Each number is 128 + 32 x the weight over its row's rms, rounded and kept within 0 to 255. Layers, rows and columns count from 0. The size above them is the row's rms in percent of the matrix's.

# layer 2 MLP down (transposed), 1536x768, rms 0.0806, rows 1337-1354, columns 0-127
size [100  96 106 107  84 111  97  88  81 104 117 101  98 101  77 103 100  83]
[[120  89 105 156 140 181 143  76 166 165  87 143  96  88 147 119 170  92  77 139 142 177 122 127 166 131 173 116 134 183 137  86 131 190 129 140 181 176 130 110  84 112  71 134 136  89 156 159 149 135 153 136 132  73 152 172  84 115 127 101 163 115 112 134 140 147 174  67 171 136 137 106 105 127 119 113 137  69 155 151  96 162 153 138  69 116 110 143 139  88 110  87 102  94 101 100 101 142  91  73 161 137  90 171  89  88  77  81 149 130  72 137 150  72 183 123 123 200 153 149 116 158 101 162 148  70  87  79]
 [147 127 115 183 107  87  79 173 107 208 115 183 129 124 134  96 134 161 125 121 139  91 123 106 135 152 123 128 116 100  95 123  88 158  67 127 177 160 147 166 205 127 140  97 164  72 117  93 125 120  98  91 120 109 193 180 124 123 111 108 134  78 172  82  93  92 139 142 145 139 121 196 111 165 183  89 147 177 159 204 124 101 159 117  59 201 137 117 121 120 119 144 110  87  93 108 137 156 167 153  72  96 184 122  95 113 134  66  54 142  68 121  95 145 152 149  94 144 121 184 189 154 122 197 163 194 117 155]
 [102  98 122 140 175 104 161  96 133 129 114  96  80 149 154 133 128 108 130 125 117 121 136 126 138 140 116 116  85 116 128  94  58 135  96 166 137  83 130 114 120 154 111 135  93  91 218 135  99 123 124 173  74 167 142 102 177 106 163  67  83 168  93  79 128  82 182  76  90 111 180 103 124 170  89  92  66  81  82 109  94 110 133 126 132 105 142 199 129 141  81 139 158 140  68 198 119 142 146 166 159 151 123 174 102 164  97 126 125 155  45 100 167  94  90 172 128 109  49  91 190 172 155 106 133 118 134  67]
 [122  91 118 146 147 196  71 103 177 153  57 100  91 156 184  93 143 120 156 144  95 123 132 124 127 112 136 159 145 176 148 137 143 149 157 156 104 148  76 128 187 208 110 143 132 193 168 141 148 141 101  98 162 147 140 127  98 131 131 100  50 129 156 129 103 133 203 137  61 124 132 172  76 148 124  13  58  88 102 111 152 138 166 129  73 123  89 166  88  87 144 122 124  21 128 158 147 177 122 146 121 158 166  98 104 151 197 168  94  73 177 137 179 144 181  76  99 159 107 133  85 112 148  93 146 150 145 123]
 [132 118  91 113 129 153 173 133 101 115 104  44 163 102 200 154 133  76  83 116  92 136 168 153 124 127 159  97 167  99  67 131 188 132 121 119 127 149 143  92 180 148  92 133 179 185 103 143 174 118 170 124 172 102  80 160 104  98 131 189  83 166 146 103 132 120 141 145 102  87 173 182  79 182 121 113 106 115 145 129 116 129 127 167 106 102 102 145 131 127 115 138 138 145 113  96 169 162 139 109 128 124 164  95 168 147 143 126  96 161  98 162 129 155  97 157 178 121 106  86 127 159 136 188  72 108 160 128]
 [165 139  75 144 153 118  97 125 104  73 137 164 151 160 120  87 170 119 141 132 111 173 162 182  86 164 104 131  98 132  75  93 172 145 153 181 101  99 107 132 117 147 123  96 136  91 124  91 120 116 192 185 171 100 101 169 143 127 138 108 215  77 134 180 116 154 161 118 119 105 122 103 179 172 151 171 126 214 172 128 133 127  64 135 108 111 175 152 126  84 127 162 173 147 110  79 152  81 147 133 166 123 175 142 125 126 120  67 130  67 155 135 175 121 123 144 175 113 184 132  92 170 157 152 107 119 209  81]
 [133  97 125 137  54 182 137 130 123  94 164 175 141 125  82 133 150 136 158 138 129 149 138 104 155 180 147 145 128 155 116 122 147 127  84 131 120 100 142 198 125 152 135  87 171 165  83  95 135 129 130 149 146 125 108  93 167 140  51 115  97 135 106  97 162 152 135 132 115 117 112 113 119  86 153  89 153 154 157  91  96 150 148  79 141 148 121 111 123 151 158 117 108 110 163 113 156  87 204 226 106 216  62 160  78 138  76 128 129  88 151 101 114  81 155 106 169 129 128  93 182 125 137 176 137  98 133 113]
 [ 94 151 170 158  79 110 135 140  84  79  85 135 124 149 108 118 157 147 159  92 125 102 152 118 102 121 160 140 140 136  77  92 185 142 193 143 106 100 119 108 103 125  82 129 206 128  83 120  64 142 110 125 142 157  79  98 103 140 162 109 121 110 129 135 134  93  81 124 184 148 130 192  75 122 161 117 142 134  95 127 153 192 107  93 163 102  65 121  97 116 164 149 125 165 100  93 131  52 152 141 119 106 238 160 118 151 129 111 103 199  56 117 129  92 151 119  97 165 139  99 152  92 127  78 118 129 197 143]
 [140 123  60 146 144 139 110 109 108 115 133 118 119 131 140 117  79 171 170 101 102  79 169 170 141 113 143 117  81  93 122 170 131  63 144 113 134 137 126 138 138 170 100 182 213 116  61 165 105 105 123 177 154 126 141 175 185 163 174 127 132 136 155 164  72 112 138 178 117  66 127 109 106 148 122 165 167 118 151 156 136 148  84 155 158 157 112 199 131  69 176 159 120  66 146 114 110 159 162 122 174  75 111 149 149 111 195 118 171 117 124 113 103 155 143  90 123 103 107 135  70 127 123  96 164 174  95 153]
 [164 116 140 129 108 141 113 101 111 128  74 127 142 125 209 144 177 172 133 147 108 193 130 224 109 154 148 191  77 147 158 152 115 125 152  55 152 131 160  76 148 145 114 122  72 130 105  91 101 134 158 123 119 104 107 134 166 162 120 100 146 108 150 187  71 116 166  98  92 152 105 164  89 104 149 119 123 142 159 110 111 122 168 175  79 194 126  86 140  72 122  71 114  54  85 151 132 107 109 132  49 134 118  82 167 182 103 145  31 118 118 179  48 143 154  95 113  97 143 149 128 134 150 107  90 187  96 118]
 [117  94 185 140 109  89 127 124 138 100 123 127 148 153 105  87 109 126 128 164  82  45 180  78 119 129 135 137  54 127 110 128 153 151 161 131 123 165 138 139  87  68 145 108  83  81 123 137 122 122 143 113 144 171 216 158 152 163 133 143  96 154 171 121 116  82 142  60  99  94 147 108 108 128 105 118 104 102  98  97 124 189 126 137 152 176 141 128 140 109 125 130 128 118  53 121 129 114 101  77 130 189 178 165 112 157 176 100 110 138 136 124 107 141 133 133 120 104 137 114 136 107  94 127 130 110 128  95]
 [150 131 141 101 183 171  92 128 143 141 125 147 147 126 171 103 165  92  99 158 153 154  93 121 143  57 130 133 131  95 141 126 113  92  76  72  99 132  96 127 110 135 107 135 168 159 138 136 133 104 113 157 143 105 138  81 100 149 136 137 143 120 144 111 163  95 150  92 158 133 172 138  82 167 105 167 192 107 113 137  98 125 152 147 126 121  76 126 128 121 152 139  58 113 114 101 115 146 140 137 146 108  97 139 182  63 133 154 123 118 147 125  95 134  88 146 158 154 113  77 134 119  83 108 183 164 135 115]
 [111 159 114 158 177  91 156 145 130  98  89  57 124 137  67 156 141 164  97  90 141 143 140 161 107  83 143  55  95 146 104 160 104 128 106 107 157 126 117 140 109 115 141 127 173 121 172 168 223 154 112 111 107 162 134 136 108 166 137 159 127 153 137 151  88 163 131 175 154 111  48 122 181 156 129  75  78  74 165 152 104 186  92 133  96 114 107 116 146 180 109 107 163 110  90  87 173 109 118 168  95 134  92 152  93 126 164 112 119 149  90 117 147 137 148  99 135 144 173 160 107  70 123 175 121 178 147 147]
 [104 138 132 133 172 192 125 183 144 118 140 179 127 128 179  65 175 175 111 156 170 140 115 125 124 163 140  98 194 103 182 136 119 129  98 117 108 123  75  85 118 138 146 120 141 126 130 114 140 100 159  83 130 128 137 142  71 159 123 126 123 103 125 131 138 168  88 101 111 108 106 116 153 150 185  98 155 105 135 116 112  82 164 128 112 148 112 101 177 127 140 116 196 139 139 104 116 161  93 106 102  88 121 160 108  78 133 136  83 129  70 115 138 150 147 135 160 131 152 101 131 101 100  94 160 163 105 108]
 [149 114 174 125  97 133  85 147  65  86 150 153 120 109 106 136 142 105 103 121 144 119  91 169 187 146 141 110 191 156 123 159 149 108  96 177 156 169 170  78 112 123 157 153 113 131  72  96 164 123 170 115 112  82  65 168 121 128 156 141 122 118 115  89 145 131 175 107 136 109  95 144 112 139 142 146 114 141 143  95 162  98 177 179 143  96 106 131 155  93 112 150 126 168 138 137 147 165 113 100 160 134 174  79 150  88 140 113  92 112 112 116 122  63 114 175 142 181 158 111 199  94 126 134  96 115 140  73]
 [140 147 124 145 108 118 174  67  95 155 184 157 118 119 136  98 172 106 131 122 141 153 168  40 150  75  98 142 107 135 128 139 179 225  98  45 129 150 162  58 124 132  74 136 123 120  82 120 102 152 118 107 104 130 104 177 155 122  84 113 159 155  87 132 130 128 131  98 129 116 136 178 143  73 132  56  61 148 200 166  98  41 106 103 156 131 119 124 138 119 156  84 134 164 135 123  89 165 125 120  94  36 129 170 139 142 123 117 154 149 117  91 115 118 131 128 179 129 143 154 161 177 173  39 175 112 161 113]
 [104 162 116 146 105 130 175  86 112 157 103 139  76 105 166 122 173  75  83 158 117  96 100 123 136 128 174 135 144 151  72 118 115 167 157 132 123 115  70 132 144 155 138 132 140 103 157 145 128 111 124 163 136  99 143 125  96 119  97 115 176 106 165  80 109 116  97  94 142 109 107 108  97 123 195  96  82 139  93 161 157 120 122 100  98  89 140  81 119 145 141 142 111  66 135 145  85 199 104 123 105 132 126 159 109 189  99 147 109 154 143 150 162  94  80 153 108 152 146 159 141 183  94 139 189 118 159 133]
 [144  92  55 110 131  85 135 148  97 125 119  96  97 118 119  96 132 119  69 131 105 108 145 161 174 144 128 110 156 103 133  97 105 103 137 125 109 136 167 128 180 115  98 177 124 116 100 111 149 116 109 141 163 178 108 170 204 156 176 142 126  85 156 110 133 136 174 128 189 146 174 161 157  90 102 176  48 144 130 156 109 137 128 126 204 148  82  79 158 112 132 149 151 140 162 140 133  80  88 144  99 138 103  76 117 131 103 120 172 108 137 156 112 114 139  91 113  84 123  78 166 164 160 133 124 145 132 143]]
# layer 2 MLP gate, 1536x768, rms 0.0719, rows 1338-1355, columns 0-127
size [ 90 105 103  84 119 108  86  82  97 114  97  92 102  76  97  99  79 112]
[[149 107  92 162 186 126 117  74 172 185 157 150 105  62 155  93 144 177 142 126 122 103 102  72 140 142 130 142 174 103  72 158 157 152 105 162 204 138 182 138 130 151 133 103 162 101 141  73 162 108 100 143  89  98 165 164 156  71  55 126 135 189 134 125 109 153 116  97 126 150 139 162 127 161 123  95 130 112 124 162 129 144 110 169  92 166 119  72 131 144 111 154 107 131  87  95 101 144 135  99 137 101 194 123 129  93  90 142  71 144 132  87 117  96 192 122  71  87  81 180 115 178 159 158  80 191 148 173]
 [149 139 142  75 114 148 131 136 109 176 171 135 152 144 109  89 115 133 165 150 140 144 113 114  48 113 130 160 126 141 141 178 159 162 159 104  94 154 151 111 155 140 169 113 170 189 155  97 190  98 141 169 150 107 110 146  98 229  87 188 205  86 144 121 146 199 125 149 146 159 108 146  79 137 147 165  97 134 110 170 131 191 150 121  59 149 151  82 131  91 167 163 113  75 195 135 121 154 103  90 128 108 154  93 134 128 129 140 118  67 169 148 158 172 145 137  89 139 156  99  69  85  98 125 133 175 110 170]
 [189 111 156  73 120  95  97 107 101  66 140 123 201 114 107 169 145 128 127  87 115 141 147  92 143 161  78  92 113 108  66  99 163 131 132 101 110  70 109 147  96 151 116 131 110 143  78  51 119  95 141 131  87  87 120 173 141 148 143 125 166 132  63 106 169 100 103 104 131 148 134 117 134  69 130  77 156 164 101 151 139 102 153 154 157 129 148  81 110 177 168 146 146 224 121 140 152 110 193 115  70 148 124 106 161 120 157 100 148 182 143  96 101 150 102 175 147 128 180 126 141 126 134  98 109  97 142 151]
 [177 100  94 133 158 129  58 106 146  94 167 119 163 145 156 162 140 104 142 139 168 109 166 114 126 101  96 149 111 133  86  84  99 152 141 107 127 135 158 128 155 140 192 144  61 114  77 117 137  96 152 134 162 154  82  89 118 160 177 127 142 145  96 175  89 135 108  85 149 131 168 133 125 117 117 167 137 108 161 147 128 148 152 234 121 121 110 128 130 125  58 129 121 135  89 141 116 105 173  64 102 119  63  94  92 137  93  60 207 111 132 101 138 175  57 111  99 105 141 124 122 131  98 136 106 165 167 131]
 [184 166 105  93 161  97 152 129 135 118 136 161 142 124 165 110 135  90 166 117 140 186 132  77 171 143 152 135 110  87 104 132 157 165 121 154 142 115 108  72  92 148 112 117 150 116 147 179 153  88 144 184 137 155 110  97 131  73  96 166 136 133 127  90 157 155 119 150 110 118 127  86 117 166 132 133 135 158 138 133 184 140  61 126 141 116 121 154 130  63 120 153  96 119  79 125 107 117 116  85 171  89 132 130 156 109 127 133  95 105 124 110 136 106 147 153 151 138  73  93  92 157 125 144 143 160 151  98]
 [ 70 124 129 157 119 134  87 124  90 124 126 135 146 165 171 148 141 157 112 167 157 169 132 109 137 125 102 151 135 162  84 117 161 155 122 141 163 139  85 115 110 140  97 110 101  48  69 139 100 158 154 123 178 109 160 158  83 134 134 156 102 106 198 110 128  84 161 174  64 124  91 126  78 101 188 121 113 101 100 118 142 120 141  84 146 170 151 145 155 128 114 155 142 116 102 102  85 184 105  90 148 106 188  94 119 122 195 101 131 107 144 150  84 119  92 147 236 135 141 143 158 120  83 152 144 179 137 182]
 [119 150 134  97 144 116 117 115 132 151 154 110 163 126 114  86 103 161 166 152 101  94 148 148  91 104 146 164 162 156 116 101 144 203 134 143  96 141 151 150 136 112  81 161 118  36 105 136 165 140 128 114  74 128 107  83  79 162 100 113  98 125 125  95  87 146 126  81 174 143 167 135 150 170 122 120 142  82 137  88 129 143 153 120 141 164  71 119 141 109 185 140  43 122  58 136 131 138 148 162 158 129 100 174 133 170 134 122 147  84 150 129  78 111 160 110 156 174  81 129 141  71 117  83 116 140 171 133]
 [ 93 128 118 159 152 101 128  56 168 123 136 153 181  82 140 141 171 135 153  92 167 122 136 156 122  87 163 132 117 160  81 136 158 139 155 100  93  87 149 113 136 198 169 150  84 159 150 158 171 166 153 104 136 104 118  95  37 132 130 156 121 148  90 124 102 175 132 125 126 188  81 113 148 102 106 122 205 141 150 118 117 103 191 113  86 100 126  98 112 127  84 112 157 139  81 158 111 125  86 104 204 132 122  93 149 112 126 103 130  51 134 161 102 109 164 119 115 146 140 112 140 114  82 107 187 130 132 234]
 [146 118 147 113 133  88 102  96  78 148 109 121  46 159 147 117 101 155 127 106 141 114 156  40 154 129  57 149 111  76  65 127 140 129 109 148 146 135 104 145 208 133 175 119  55  98 167 124 115 101  57  58 116  87 135 150 145 151  99 141 153 158 101 143 108  86 113 127  80 178  64 176 106 123 109 133 127 136  68 127 147 132 141  69 116 115 150 102 151 123  97 121 104 152 125 143 122  95 156 106  82 132  65 137  96 127  98 100 162  72 132  89  98 141  95 140 121  85 105 102  92 104 171 129 156 118 138  86]
 [130 110  81 123 130 101 123 113 156 131 143 162  87 179 111 153 152 122 130  96 110 168 113  75 200 122 125 162  94 136  85 125 113 121 124 108 147 146 122 125 106  99  92 165 153 131 161 133  91  93 143 153 123 165 166 138 161 102 117 123 122 165 178 112 109  90 130 111 124 144 111 141 180 164 147 175 148 133 160 136 149  86 112 156 127 120  70 136 109 177 126 142 193 105 162 133 146 101 152 123 107 123  97 115 114  75 137 132 232 196 121 196 119 151 130 142 106 126 120 118 143 156 111 151  87 128 161 116]
 [153 121 133 124 116 142  81  96 116 128 170 111  88 143  88 157 162  82 167 115 149  99 177 114 111 132 111 169 124 149 171 156 127 111 151  93 145 150 153  85  74  77 123 151 104 152 155 166 119 125 118 168 236 110 132 130 110 132  94  86 127 139 138 129 139 192 134 120 125 165 111  76 187 128 135 111 114 130 153  66  83 143 118 189 167 136 107 130 194  66 138 141 139 140 131  95 127 191 120 117 159 124  71 109 109 123 171 148 143 104  84  87 109 161 160 153 149 144 103 137 144  86 130 145 149  88 152 166]
 [149 146 128  96  81 120 104 104 111  89 121 160 109 100 123 100  83 144 153  94 126 134  79 115 153 136 110 122 156 131 135 119 147 172 178 132 209 127 140 160  98 148  76 143 166 103 202 113 184  60 185 124 159 129 109 147 111 173 127  88 167  93 135 166 122 138 149 181 151 147 141 137 169  83 109 109 140 120 105 151 205 118 114 155 149 101 157  81  97 158 171 115  59 134 174 162 114 165 122 143 133  58 106 116 175  50 175 120 131 167 135 173 139 138 124 137 150 136 153 172 184 189 201 153 136 162 110  77]
 [ 75 121 140 126  95 166  98 155 179 113 148 167 141  90 131 100 216 113 108 111 109 147 177 116 152 245 171 149 116 101 131 143 105 126 141 114 105  87  71  58 155  99 124 116  81  68 125 147   7 168 140 107 174 160 133 186 165 219 123 102 133 123 125 154 153 147 118 148 107 127  72  96 132 101 148 151 118 126 144 114 103 143 103  55 100  78  97 155 152  94 121 190 180 103 150  78  96 117 120 127 125 151 124 177  83  87 111 120 167 103 128 100 129 148 116 123 119 100 169 102 125 194 139 133 189 105 108 129]
 [130  65 121 185  95  98 110 128 138 128 114  98 108 113  74 184 141 108 112 134 129  95 123  96 129  60 130  72 126 118 154 139 101 181 100  77  99  56  95 107 130 104  85 163 114  83 111 188  92 142 177 127  86 125  91 137 126 156 130 180 178 170 123 196 106 138 193 150 132 167 132 107 136 181 123 114  70 169 145 150 103  92  67 123 110  91 122 127 166  44 137 122 135  97 132 192 124 159 105 114 123 141 151 133  86 127 143 176  95 101 131 137 129 154 122 136 100  79 140 149 194 114 108 115 149 119  88 132]
 [128  66 101 157 176 143 142  15  95 110 121  99 128 169  91  96  95  70 134  99 152 127 137  74 111 165  42 136 143 122 108 123 196 159  99  45 105 188 196 101 107 162  99 100 113 128 122 105  90 155  61 118 127  98  81  66 161  93 103  84 138 127  81 105 134 140 204  97 161 181 119 201  68  85 117  90 109 137 179 192 128  95  68 142 164  83 114 103 178 109 104  73 104 148 120 144 130 139 144 102 130  98 137 144 119  89 122  69  80 118 131  86 150 133  73 164 127 142 150 196 167 175 179 116 132 194 140 109]
 [110 118 127  97 154 175  95 117 103  88 151 160 139 139 129  89 176 165 198 120  91 102 161 123  54 172 124 148 131 143  99 172  97 163 171 165  99 111 137 128 157 113  96 101  54 143 112 104  73 144 167 132 118 105 157 143 133 160 145  81 128 149 136 101 130 117 183 114 103 123 175 153 151 110  94 128 176 152 143  64  94 168 130  78  91 127 153 107 103 145 152 118 105 123  88 116  93  92 116 106 124  67 171  66 101 143 113 138 132 145 138 121 146 109  73 164  93 131 150  91 144 158  99  33 150  85 130  87]
 [ 87 124 116 142 108 122 139 159 146 137  84 141 118 161  87  89  94  83 115 160 167 126 105  66  93  76 120 103 144 128  54 237 148  66  90 110 133 172 105 174 117 133 132 200 118 140  92 123 115  96 105 137  59  88 171  94 141  80 140 108 139 145 105  99 112 113 176  83  71  95 145 101 174 155  83 144 150 105 139 177 182 156 172 161 149 131 128 136  87 111 115  95  57 123 113  72 136 127 154  90  98 151  74 102  95 152 148 135  90  38 131  93 157  70 115 124 114 138 148 121 130 138 125 174 151  89 154 142]
 [110 111 168 134 122 121 127 100 152 112 162 148 131 120 138 106 117  81 142 133 134 106 176 124 106 132 154 151  75 119 104 133 144 209 126 185  74 111  72 100 127 159 128 115 176 124 113 116  93 131 122 121 118 125 150 126 217  89 137 146 174 129 129  94 132 162 177 141  78 132 179 102 119 106 165 107 128 151 148 153 114 100 155 114  68 157 168 126 135 113 104 183 101  93 109 125  85  87 144 129 158 113  78 123 182 156 126 201 104 167 108 152 130  94 123 143 152 120 156  75  62 213 148  54 137 148 116 151]]
# layer 2 MLP up, 1536x768, rms 0.072, rows 1338-1355, columns 0-127
size [ 91 103 103  80 120 100  80  79  97 125 106  91 101  74 100 100  83 107]
[[129 121  92 187 158 124  98  84 164 230 119 167 131  37 169  90 160 139 123 137 108 100  83  60 135 182 146 158 134 149  95 167 155 145 138 187 210 117 183 182 129 126 135 101 172 119 153  57 158 140  81  95  77 121 168 175 186  79 104  91 142 176 120 102  89 136 118  79 133 138 132 189 117 182 118  97 128 149 140 153  98 172 120 151  79 201 115 112 118 134 129 171 156 115  78 115 107 162 148 131 110 108 156 101 134  80  88 119  74 160 169 162 130  91 171 142  69 118  78 176 146 150 157 138  80 137 161 171]
 [100 146 143 200 121 126 144  93 140 110  94 145 109 113 137 146 150 107  82  90 124 117 130 114 180 130 118 115 135 113 107  84 113 118  57 154 127 100  86 115 105 106 126 132  69  78 117 147  88 208 115 121  90 159 149  90 125  85 176  79  86 170 132 143  98  50 153  76 100 147 147  92 175 150 102 102 163 122 147  61 113  58 106 129 182 106 122 173 118 191  72 106 127 153  42 143 114 106 148 193 119 143 132 159 154 134 134 125 150 202  87  86 148  93 118 103 164 118 121 125 160 164 176 130  81  80 135  95]
 [131 165 107 117  96 139 159 115 138 198 124 132  88 157 155  91 103 118 128 174 156 136 124 123 111 101 171 134 177 152 180 182  72 120 143 159 135 189 117 118 161  89 121  93 172  92 151 185 147 142 126 129 171 192 116  83  93  97 103 113  92  82 152 167  77 164 167 144 135 105  93 122 155 190 129 150 114 131 143 101 106 127 105 114  98 100 111 171  85 106  97  92  75  81 108  98  61 245  50 127 143 126  95 149 126 142 141 152 101  77 124 166 148 138 176 112 115 148  88 147  75 111  92 145 149 166 141 136]
 [136  75 100 134  81 143  64 208 133 109  94 127  75 173 172 126 146 150  79 150 113 138 114 160  66 104 157 129 131 111 143 120 210 116 125 139 147 193 137 118 109 163 166 153 153 156 117 168 128  79 117 103 172 112  97 110 120 175 143 154 101 137  83 122  94  91 182 114 144 223 123  97 137 137 100 103 126  72 130 150 161 131 139 165  99  53 116 104  82 132  36 129 124 162 105 102 102 199 145 159 101  82 154 121 121 179 115 132  87 189  52 148 116 136  90 103 163 111  93 116  78 116  99 107 134 173 135 108]
 [176 150 120 118 145 118 178 138 111 110 150 173 153 133 188 121 150  92 175 103 130 210 120  96 142 159 154 140 113  83 100 154 166 160 119 162 155 122 116  68 104 142 122 110 174 116 124 147 125  72 163 176 150 161 108 113 136 101  87 130 140 125 147  87 156 155 123 157 128 124 146 102 117 164 159 139 115 146 109 158 207 135  68 130 136 117 107 134 128  82 142 164 105 119  93 119 101 111 104  81 144 108 112 134 132 140 133  97  82  97 139  89 144  94 154 167 150 157 101  93 114 147 131 138 128 177 147 101]
 [ 72 126 155 163 105 137  61 116  99 122 141 175 139 201 161 106 140 145 134 164 158 147 146  97 133 123 105 153 147 144  83 107 144 168 113 131 120 142  79 105 126 124 122 124 113  29 107 148  97 173 142 127 157 125 165 138 105 144 137 163 104 101 195 108 125  81 176 165  50  96  79 145  70 119 207 100 109 140  92 139 140 110 131  75 164 166 136 136 145 151  97 133 131 132 126  95 104 177 130 123 149 104 200 109 114 124 180 125 128 104 144 135 124 142  93 140 233 128 127 155 156 139  72 185 144 155 140 175]
 [ 91 174 144  99  78 122 127 195 153 129 121 155  69 102 122  54 193 176  90 130 165  93 131 182 162 149 184 179 116  77 156  80 152 178 147 159 117 179 110 116 101 113  58 202 149  83 107 176 116 151 165 105 127 190  73 116  79 154 102 132  82 128 103 135 164 155 125 142 100 113 143 155 124 118 135 103 135 121 102  87 118 166 104 131 172 131  71 111  67 106 224 134 126 138 121 138 104  90 133 136 167 118 164 137 136 133 155 130 134 118 129 115  99  81 156 102 108 134 135 106 166  63 147  78 112 189 168 123]
 [152 120 120 150 113  75 170 109 117 141 111 110 148 185 108 199 166 153 190 160 167 108 116 147  90 137  75  65  69  87 111  77 203 137 122 179 101  87 154  52  95 147 118 129  41  85 129 101 145 187 112 138 136 104 150 103 116 170 168 129 104  85 124 154 135  65 136 134 118 157 176 223 105 148 141 167 136 154  99 116 189 134 157 162  39 171 154 151 107 150 118  85 187 105 115  88  81 149 121 159 131 132 114 139 101 149 110 136 110 156 105 121  88  71 182 137 143 120 136 149 172 120 179 137 121  84 136 169]
 [159  94 148 142 102 125 138 118  68 169 134 160 107 129 153 104  82 131 188  81 123 135  75 122 110 160  59 111 132 170 121 114  88 147 117 188 166  93 103 172 180 115 145  85 116 165 161 128 122  69 107 107 114 115 114  85  78 144  97 176 163 177 111 191 134 161 150 111  99 165 107 108 124 110 119 114 107 129 113 113 150 138 133 117  93 122  82 103 164  81 109 105 121  93  98 141 156 106 114 142  93  81 127  61 100  91  73 148 111  88 145 137  93 202 176 143 152 109 144 109 122 170 188 128 109 136  79 147]
 [127 116 151 150  93 171  69  95 137 104 151 132 144 136 125 127 129 125 125 110 127 111 201 116  63 113  90 180 131 130  82 212 164 121 129 184  96 128 138  98 129  45 123 180 133 125 183 178 129 106 167 136 117 136 194 150 141 187 113 131 133 164  91 144 109  80 138  76 145  87 120  80 145 135 110 132 105 106  99 124  92 151 192 119 120 129 124 141  95  65 186 146  81 131 141 158 131 121 157 125 105 205 119 150 147 153 129 164 120 126  98  67 158 132  95 129 164  78 104 122 125  88 136  82 134 131 102 101]
 [108  92 128 207 115 132 124 144 212  96 148  92 120  93 211 152 159  93 141 152 134  96 101 148  53 125 150  99 110 101 115 127  61 138  88 148 176  72 130  89 193 111 126 118 171 193  99 169 166  91 125 198 187  89  87 145 115 132 156 106  64  99 126 156 207  32 113 122 162 157 152  88  88 119 123  81 137  39 157 135  82  78 122 142 149 113 113 158 149  95 103 153 178 119 185 153 151 135 135 102 104  94  91 100 135  96 153 184 114 111 100  83  75  48 159 161 138  93 106 143 152  67  97 113 137 153 143 167]
 [113 123 123 188 113  62 165 118 136 162 114  64  84 136 121 165 144 129 145 149 138 117 213 135 122 125  90 140  96 114 117 126 156 122  64 140 123  79  87 105 186  57 139 154  79 139  95 166 130 166  88 171  82 134 160 108 158  88 129 143 125 138 169 124 132 123 122 116 125 152 114 156 117 177 142  90  84 173 119  57  60 164 136  70 123 169 116 126 146 120 132 134 156  98  93 105 146  58 102 125 181  96 141 154 112 148 135 119 108 121 110 137 123 143 165 107 134  90 112 124  80  78  78 133 109  64 166 181]
 [143 104  93 141 138  92 207  89  87 113 103 139 114 113 118  84 112 123 102 143 147 102  61 128 118 111 141  97 183 147 113 116 176 120 173  92 155 144 130 160  93 110 165 156 142 152 134 126 208  88  57 161  65 133 132  93 160  43  98 142 120 119 133 135  77 120 113  79 184 148 155 141 180 126  44 105 138 130 154 141 150 139 246 182 186 104 104 124  95 110 152 137  95 117  45 100 152  96 139 131 156 170 111 117 105 133 141 145  88 144 126 119  79 130 149 168 124 161 173 105  79 134 112 174 109 113 136 125]
 [150 173 177 133 137 121 116 145 139 142 149 105 120  77 163 162 128  93  81 147 116 196 120 164 184  55  66  76 139  98 143  93 159 129 151 138 143 117 120 153 136 158  89  88 106 197 159 108  91 157 133 144 153 129  68 145 177  29 172  55 139  78  77  75 105 123 107 155 142  98 122 122 141 124 100 161 138 129 124 148 131 109 139 189 100 131 146 136 155 113 106  99 117 136 128 155  92 142 154 125 156 119 166 121 147 109 139  96 115 176 132 115  78 137 158 100 110 113 123 155 146  91 182 164 122 134 135  93]
 [133  61 103 126 175 132 135  37 105 100 121  84 106 156  71 104 101  85 167  71 167 100 136  81 137 146  48 159 150 142  92 128 176 163  88  49 123 180 192  78  82 136  94 116 107 127 104  97  76 164  57 104 168 107  96  89 186  79  93  96 142 118  82 143 130 176 196  82 154 186 123 187  77  92  92  80  99 167 168 165 138  88  92 157 154 100  93 123 176 143 140  73 130 148 134 121  94 130 135  82 110 113 155 135 149  71 134  60 139 125 132 112 113 114  77 142 124  84 123 172 183 176 212  96 125 209 143 111]
 [168  99 129 156 154 135 162 103 136 149 127 129 113  73 104 165 132  93 110 124 108 142 119 126 199 133 133 101 134 123 140  56 179 127 136  93 101 136  64 145  88 131 153 204 170 128 129 147 191 108  83 165 159 116 142 139 106 112 125 173 160 120 123 144 136 152  93 176 124 146 118 113 133 146 160 134  81 127 122 131 142 111 139 158 165 133 103 143 188 135 119 106 168 144 184 114 132 170 100 147 103 178  98 157 181 196 125 168 139 141 145 143 134 124 126  90 126 161 142 198  60 101 137 190 136 112 105 184]
 [115 119 110 126 126 154 129 139 181 129 127 128 117 115 137 119 102 146  93 121 133 105 120 147 141 140 149 172 173 135 146 115 104 106 128 112 126 122 164 169 189 153  80 191 168  93 142  85 159  85  90 157 123 120 128 141 179 127 153 140  83 104 136 104 102 112 178  98 158  96  96 141 143  96 134 208  91 128 150 167 136  98 166 177 180 124  60  59 126  43 191 186 156 189 187 207 149 120 159 154 109 125 105 138 104 104 160 117 187  56  65 142  77  86 174 118 107 120 144  90 169 125 135 132 103 151 110 176]
 [141 149 187 146  90 129 139  67 157 136 160 168 163 134 142 143 129  83 155 181 112 114 184 106  58 108 160 177  83 160  95 172 126 199 101 171 120  93  75 123 123 155 127 113 159 164  90 121 113 119 128 113  80 167 145  63 197  85 140 161 173 147 121 105 124 160 193 137 102 115 179 107 157 129 117 134  99 106 136 123 126 101 119 116  90 160 167 138 149 125  93 157  96  63 121 112  80  81 160 134 132  98  49  97 161 125 130 210  70 164  96 137 111 106 140 155 158 104 173  76  58 192 163  74 126 166  94 150]]